config.yaml
norm_place: "pre"
bias: "none"
tie_embeddings: false
parallel_block: false
init: "uniform"
init_std_qkv: 0.0699
init_std_up: 0.0699
optimizer: "muon_variant"
beta1: 0.9
grad_clip: 0.5
decay_fraction: 0.663
Each number is 128 + 32 x the weight over its row's rms, rounded and kept within 0 to 255. Layers, rows and columns count from 0. The size above them is the row's rms in percent of the matrix's.

# layer 5 MLP down (transposed), 384x96, rms 0.175, rows 328-349, columns 0-47
size [ 97  97 102  95 104  99  95 103  96 104 100  94 109  89  95  97 101 104 104 100 107  92]
[[112 142 155 149 118 161 133 157 116 168 111 116 170  78 110 133 118 121 121 133 100  80 108 100 189  95 117  62 162 119 195  68 141  88 122 130 159  79 139 117 148 107 114  92 147  82 108 140]
 [ 84 122 137 176 121 148 146 145 115 114  81 140 191 108 149 137 115 140  91 175 111  52 134  82 142 147 170 160 122 135  95 161 166  96  95 135 183 124  67 118 176  98 112 116 110 132 175 116]
 [139 172 146 132 119  94 119 112 158  77 112 100 123 115 104 139 124 120  69 132 127  85  93 112 129 137 125  92 117 103  25 135 164 148 168 165 125 120  93 127 142 164  67 103 136 107 121 147]
 [196 130 120 148 130 153 119 188  99 125 149 113 118 190 140 205  53  57 181  93 129 139 138 116  71 146 144 185 148 124 149 173 130 136  97  97  97  62 147 115 101 123 124 144 146 133  81 151]
 [ 78 129  49 129  83  55  89 145 107 123 124 130 168 132 105  85 103 115  97 129  95 176  76 104 192 139  93 170 116  98 174 118 158 174  86 157 173 157 140 119 138 147 125 114  92  95  65 179]
 [126 106  85  90  73 181  68 127 147 130  86 161 167  98 129 120  53 140 165 155 124 108 114 123 164  92 115 159 145 134 112 130 169 121 125 175  86  87 115 105 105 137 186 113 153 157 148 129]
 [144 171  93  80 144 155 101 132 137 175 100 133 112  97 132 117 130 164 133 174 146 123 118 153 142 152 145 141  85 131 106 178  89 111 134 142 121  92 144 158 181 157 133 125 111 140 111 149]
 [ 78 130 173 117 110 140 154 107 192 129  90 121 123  94  83 120 148 158  98 128 174 102 125 134 126 120  58  59 161 131 111 154 124 126  91  97 153 167 112 169 109 129 138 165 106 174 142 138]
 [141 158 117 175 166  96 187 158 106  87 127 172 107 109  37 171 148 121 136 122 105 135 123 201 107 155 102 191 173 133 138 109 149 132 141 139 139  73 127  74  96 149  94 137  79 145  68  74]
 [ 85 144 147 151 131 110  94  94 119  90 147  95 100 168 170 122  95 159 136 104  99 139 123 121 123  78 144 127 118 146 124  83 113 107 155 116 126 116 143 181 194 123  73  64 161 159  95 119]
 [157 103  85 183 145 114 125 173  45 120 152 163 107 157 167 120 116 131 190 112  97 103  97 172 141 118 122 131 109 165  96  77  91 127 122 127 108 132  91  69 178 126 135 127 171 108 154 173]
 [108 139 154 132 108 146 135 178 174  53 128 159  54 116 102 104  63 140  82 184 149 122  70  76 141 125  80 141 150 100 128 111 193 120  54 133 131 134 102 124 148 122 108  93 141  93 111  98]
 [ 85 113 156 136  90 167  87 123 115 114 129 125 133 115 139 171 120 107 133 151  90 109 152 158 104 127 104 123 170 144 126  51 157 109  38 127 124 115 169 112  99 126  91 145 158 154 136 186]
 [135  69 146 120  95 163 177 118 155 135  93  72 167 108 116 115 167 215 115 114 171 124  51 104 169 157 104 135 124 130 129 190 112 102 116 179 131 149 115 128 164 112 112 149 170 140 180 187]
 [152 108 158 121 160  82 143 149 113 180 139 169 150 131 117 160 205 123  90 176 176 124  94 117  74 139  84  97 100 134 140 147  97 108 123 136 118  93 158 176 103 126  63 125 217 126 103 120]
 [104 103 127 125  74 110 133 131 127  91 163 145 189 161 130 107 142 142 136 151 114 102 141 124 156 132 117 103 104 108 156 147  95 134  88 188 188 120 142 135  80 115 116  95 161  86 119 156]
 [171  67  98 119  77 142 169 128 152 174 111 115 130 119  73 102 123 107 122 149 103 128 103 145 119 136 138 135 146 115  64 136 146 111 125 128  91  63 111  74 162 152 138 114 138  81 207 130]
 [ 80 156 183  96 126  59 127 110  90 150  87 156  90 168 102 113 166 114 138  85 120 175 116 119  86 113 169 172 175  81  49 163  93 136 136 144 104 148 136 137 143 113 138 116 106 137 165  98]
 [106 145 122 166 154 104 170 129 129 106 152 143 109  75 157 117 136 104 168 147 183  81 180  95 155 117  88 108 152 166 159 113  86 150 147 133 158 144 147  61 143  87 100 122  99 121 181 114]
 [133  55 134 112 153 124 114 112 143 153  96  83 205 140 129 118 167 103 120  72 156 106 122 150 146  70 113  68 153 116 156 131 113 195 119 115  91 140 105 107 125  63 134 151 173 140 146 145]
 [148 125 170  95 105 167 110 117 131  87 147  88  84 166 119 120 101 128 161 153 137 180 152  76 113 159 178 138 146 139 121 111 112  98 153 115 166 103 145 135  86 109 113 145  95 127 156  67]
 [166 179 126 154 113 148 111 114  83 131 119 143  61 124 120 132 157 116 169 116 119  55  87 154 107 108 133 137 149  91 117 156 111 135 108 155 110  82  90 199  91 125 155 159 133 136 190 111]]
# layer 5 MLP gate, 384x96, rms 0.249, rows 329-349, columns 0-47
size [ 95 102 101  99  98  99 103 102 105  97  90 100  93 100  91 118 118 107  98 110  96]
[[128 118 134 146 106 144 146 113  99  79 124 113 134 148 130 134 127 117 145 116  53 153 120  79 123 113 117 138 146 114 109  99 102 166 111 108 200 123 144 206 186 151  71 104 181 140 153 136]
 [129 150 170 149 172 138 143 119 134 166 127 157  79 142  87 122 126 109 187  79 102 176 173 103 169 115 138 115 134 121 139 106 155 157 118 110 177 114 185 124  94 144 177 154  60 122 117 113]
 [146 124 141 150 133  95 144  67 140 111 123 133 152 172 158  93 148 129 120 162  58  75 181 104 101 149  93 128 133 105  97 144  85 149 110 133 156  91 165 171 151  68 106 142  76  85 137 152]
 [102 134 142 169 144 161 123  95 173  93  94 116 152 127  92 100 112 161 197 169 149 104 139 112  35 134 126 144  80  87 142 179 175 129  91 119 125 146 118 183 105 165 128 125  97 117 159 172]
 [151 126 150 171 142 148 128  91 123 145  91 111 171  79 103  98  54  38 106 138 112 109 184 201 130 104 173  96 133  95 158  79  82  90 134 102  94 149 112 154 130  87 144 120 167 104 152 171]
 [116  40 161 143 110 169 120 145 106  79 154 198 158 146  97 104 120  98 152 155 108  87 112  74  76 133 114 129 118 100 205 102 150 146 102 158 150 170 147 117  92  99  97 101 140 146  99 165]
 [135  94 186 126 142 144 154 155 146 108 185 160  99 132  70 102 128  94 114 138  83 163 137 172 115 154  90 159 159  70 172 139 200 136 162 140 121 143 147  67 101 144 169 101 123 170 145 141]
 [111 145  83 207  88 145 121 135 156  84 135  98 131 110  88  94  81 169 136  72  87 127 103 110 169 100 156 109 151 159  69 148 137 123 133  55 169 146 150 122 157 168 158 156 180 143  94  78]
 [134 134 106 160 173 107 142 117  42 144 156 132 101  35 142 141 154 140  78 156  82  99  57  85  93 132 148 139 118 132 145 160 176 134 159 171  91 145 116 151 120  95 122 146 147 137 177 182]
 [ 92 146 160 219 114 114 133 159  68 124 184 137 142 103 200 148  91 116 109 134 104  92 106 154  69 105 107 119 112 145 144 131 148 147 147 157 111 175 124 108  64 106  94 102 120 140  87 158]
 [133  83 120 160 119  84  99 150 197 169 154 128 160 146 156 108 110  85 160 116 120 147 110 136 151 126 107 164 193 132 188 125 127 164 164 152 133 173  62 124 106  97 101 136 159  80 133 176]
 [130  92 134  70 142 131 103 169 116 155 171 119  91  88 100 147 122 130  59 112 138 138 127 127  60  96 165 164 157 164 136 150 150 161 130 101 195 105 161  87  86  72 127 147 135 144 133 112]
 [127 161 107 104  58 156 175 114 139  90 150  74 173 152  76 123  93 147 152 158  56 106 131 167 147 133 146 135 121 145 120 165  92 149 104  96 113 128 177 100 118 110 124 102 108  78 135 117]
 [126 158 186 136  54 159 137 137 170  89  39  75 129 139 141 134  91  92 100 152 112 108 136 151 139 137 132 115  68 135 150 135  90 127 134 127 108 153 112  92 123 173 162 183 110 106 122 110]
 [ 98  67 122  58 146 155 131 124 172 108 148 162 170 152 130 141 131 168 100 154 134 156 113  82 122  91 167 128  38  98 145 111  92 130 214  83 155 134 158  97  85 109 138 118 125  93 164 181]
 [186 166 195 160 164 119 119 111 121 140 150 113 189 113 122  93 112 183 153 151  80  95 177 159 134 115 131  97 163 154 128 186 107 129 104  68 107  85 157 126 173 115 120 171 107 120 111 136]
 [ 97 112 147 184 127 106 109 128 163 162 176 135 127 140 141  59 141  97 221 110 122 137 125 148  81  74 108 129 149 112  83 116 135 172  93 121  81  95 147 171  86 115 112 116 138 134  66 117]
 [108 167 133  86  93 160 198 142 133 105 116 104 103 143 105  90 154 126 179 105  99 155 103  73 152 119 164 136 146 121  25 158 152 133  96 145 107 185 142 159 176 121  89 137 124 148 100 157]
 [111 137 147 157 159 143 152 160 153 142  90  93 162 164  83  89 110  83 174 145  94 165 153 127  69 125 144  97 157 115 126  80  97  40 111 152 142 164  81 111 148 101 164 137 134  91 205  99]
 [222 170 122 128 172 136 133 113 174 173 101  73 106 180 126 174  90 171  96 160  81 125  99 127 125 133 121 123 129  75 121  83 168 118 140  98  84 107  78 104 142 188 105 174 107 130 161 147]
 [ 93 170 130 138 137 183 147 171 187 203 126 123  85  73 173 118 189  83 121  97 107 162 110 116 123 119 146 162 165 107 142 116 114 179 139 170  96 109 135  61  87 124 116  98  74 113 151 115]]
# layer 5 MLP up, 384x96, rms 0.237, rows 329-349, columns 0-47
size [100  89 106 101 101 102 111 109 104  99 100  98  92  93  86 120 110 111 100 105  98]
[[128 235 112  72 151 165 173 165  79 137 109 116 126 148  66 133 120 142 157 102 103 144 119 168 113 144 110 196 119  60 182 122 105 142 154 131 107 106 154 138  98  94 137 179 111 142 146 127]
 [114 195 144 133 131 162 163 138 148 143 119 121 101 155  82 130  84 109 103 103 168 122 132  91 175 130 121 115 151  57 153 124 154 167 127 154  88 106  87 110 121 105 159 134 139 167 177 127]
 [133  94 179 114  65 134 109 110 170  68 157 123  81 118 139 113 146 100 119  83 108 202  92 185 102 119 126 151 179 131 134 110 133 132 171 159 149 184 101 128 118 138 113 127 118 163 153 172]
 [120 164  98 100 155 125 127 106  67 179 150 151  95 153  95 152  80  98 127 145 137 145 122 169 157 121 111 145 159  64 202 129 117  87 161 125 121 148  85 104  95 137  73 131  92 157 142 108]
 [136 159 164 136 107 105 150 151 150  92 167 175  63  94  95  82 121 164 134 113 121  85 142 103 161 101 112 184 120 146 130 126 138 105 111  68 127 105  61 111 176 167 148 146  91 121 127  56]
 [148  99 197 114 108  93 120 140 161  85 133 133 129 140 168  80  87 102 167 137 117 104 124 135  91 188 111 119  99  68 131 100 148 140 158  44 154 182  83  96  68 127 101 138 154 177  63 123]
 [141 194 116 135 153 176 138 115 119 167 106  65  92 161  77 161 110 134 159  66  87 167 184 126 108 139  92 123  77 152 127 125 110 106  95 117 125 144  90  64 137 142 106  93 139  75 157 161]
 [135 174 146 105  89 146 138 132  76 168  99 124 100 185  94 143 153 132 135 139 147 196 167 115 134 122 117 122 136 135 106 100  99 127 142 172  93 183 179  83 167 150  93 126 167 115 160 146]
 [121  88 196 133 115 122  47 151 123 177 151 186 105 104 146 125 134 139 114  58 143 149 163 153 123  95 130 127 117  97 123 127 122 152 184 172 132 135 100  69 152 126 123 172 190 110 145  99]
 [155 143 114 139  91  61 141 158 146 133 154 139 102  72 147 143 142  94 129 123 118 198 118 146  47 102 206 113 124 158  92  97 145 133 121 171 169 212 145 111  96 161 110  99 102 153  36 143]
 [100 132  94  87 179 144 116 143 109 101 103 124 117 147  99 171 162 143 114 102 122  97  74 153  90 113 136  99 103 207 173 139  95 148 132 157 171  83 175 201  89 165 135 164  76 152  69  92]
 [ 82 146 114 107 185 123 144  85 134 146  97 101 143 121 117 108 143 107  97 146 130 105 169 211 112 139 186 147  90 156 119 138 140 147 142 130 102 146 102 111 197 119  88 118 107 114 153 124]
 [193 130 114 151 201 112 132 121 170  89 121 112 142 177 112  91 165 118 115 126 136 130 154  93 132 120 102 177 103 108 109  57 135 169 126 130 109  77 145 204 120 149 178 155 119  85 139 150]
 [ 73 118  43 141 123 133 121 129 142  54 161 131 103 103  83 136 108 130  86 117 111 156  76 189 140  77 105 121 159  97  86  65 159 134 147 144 150  59 157 157 135  82 119  54 122 126 101  85]
 [128 160 159  65 108 143 171 159 127  97  98 128 150 132 115 188 126 136 120 134 124 103 136 115  76 131 114 135 134  72  71 173 121 108 137 105  98 125 125 121 127 144 122 139 111 195 162 146]
 [103 138 130  92 127  88  88 145 196  78 119 194 132 135 127 163  85  72 200 138 146 154 145 170 175 155  95 119 116  85 180 137 144 175 149 150  93 158 177 120  99 194 132 148 109 162 123 108]
 [184 111 112  51 151 151 136 107 104 161 146 161  78  73 137 150 116 127 104 109 128 113  94 107 177 131  78 196  92 168  99 165 174 104 147 108 136 157 120 105 126  86 121 133  79 138 151 185]
 [161 126 139 151 107 133 144 166 150 121 160 109 102 171 151 105 174 121 121 110 211 108 107 145 145  77 104 103 115 137 138  96 126 175  99 228 112  75  83 143  82 157 145 151  88 106 137 134]
 [ 77 134 144 140  47  84 107 118 114 134 150 116 122 118 138 114 119 105 114 154 120  99 134 143 148 121 120 122  63  78  92 116 152 130 119  66 196 134 123 118 129 101 110  97 188 161  62 125]
 [125  67 109 140 111 109 172 142 101 160 122 113 195 157 148 149 165 157 156  94 115 143 106 106  90 172  80 151 128 171 155 123  89 176 162 145 161 105 126 136 159 166 169 135 142 125 136 126]
 [180 116 210 125 137  90 201 116 124 161 102  84 126 101 104 124  75 113 152 138 151 140 144 116  81 140 176 128 118 167 112 152 152  57 106 143 173 118 101 197 159 163 116 108 174 176  96 110]]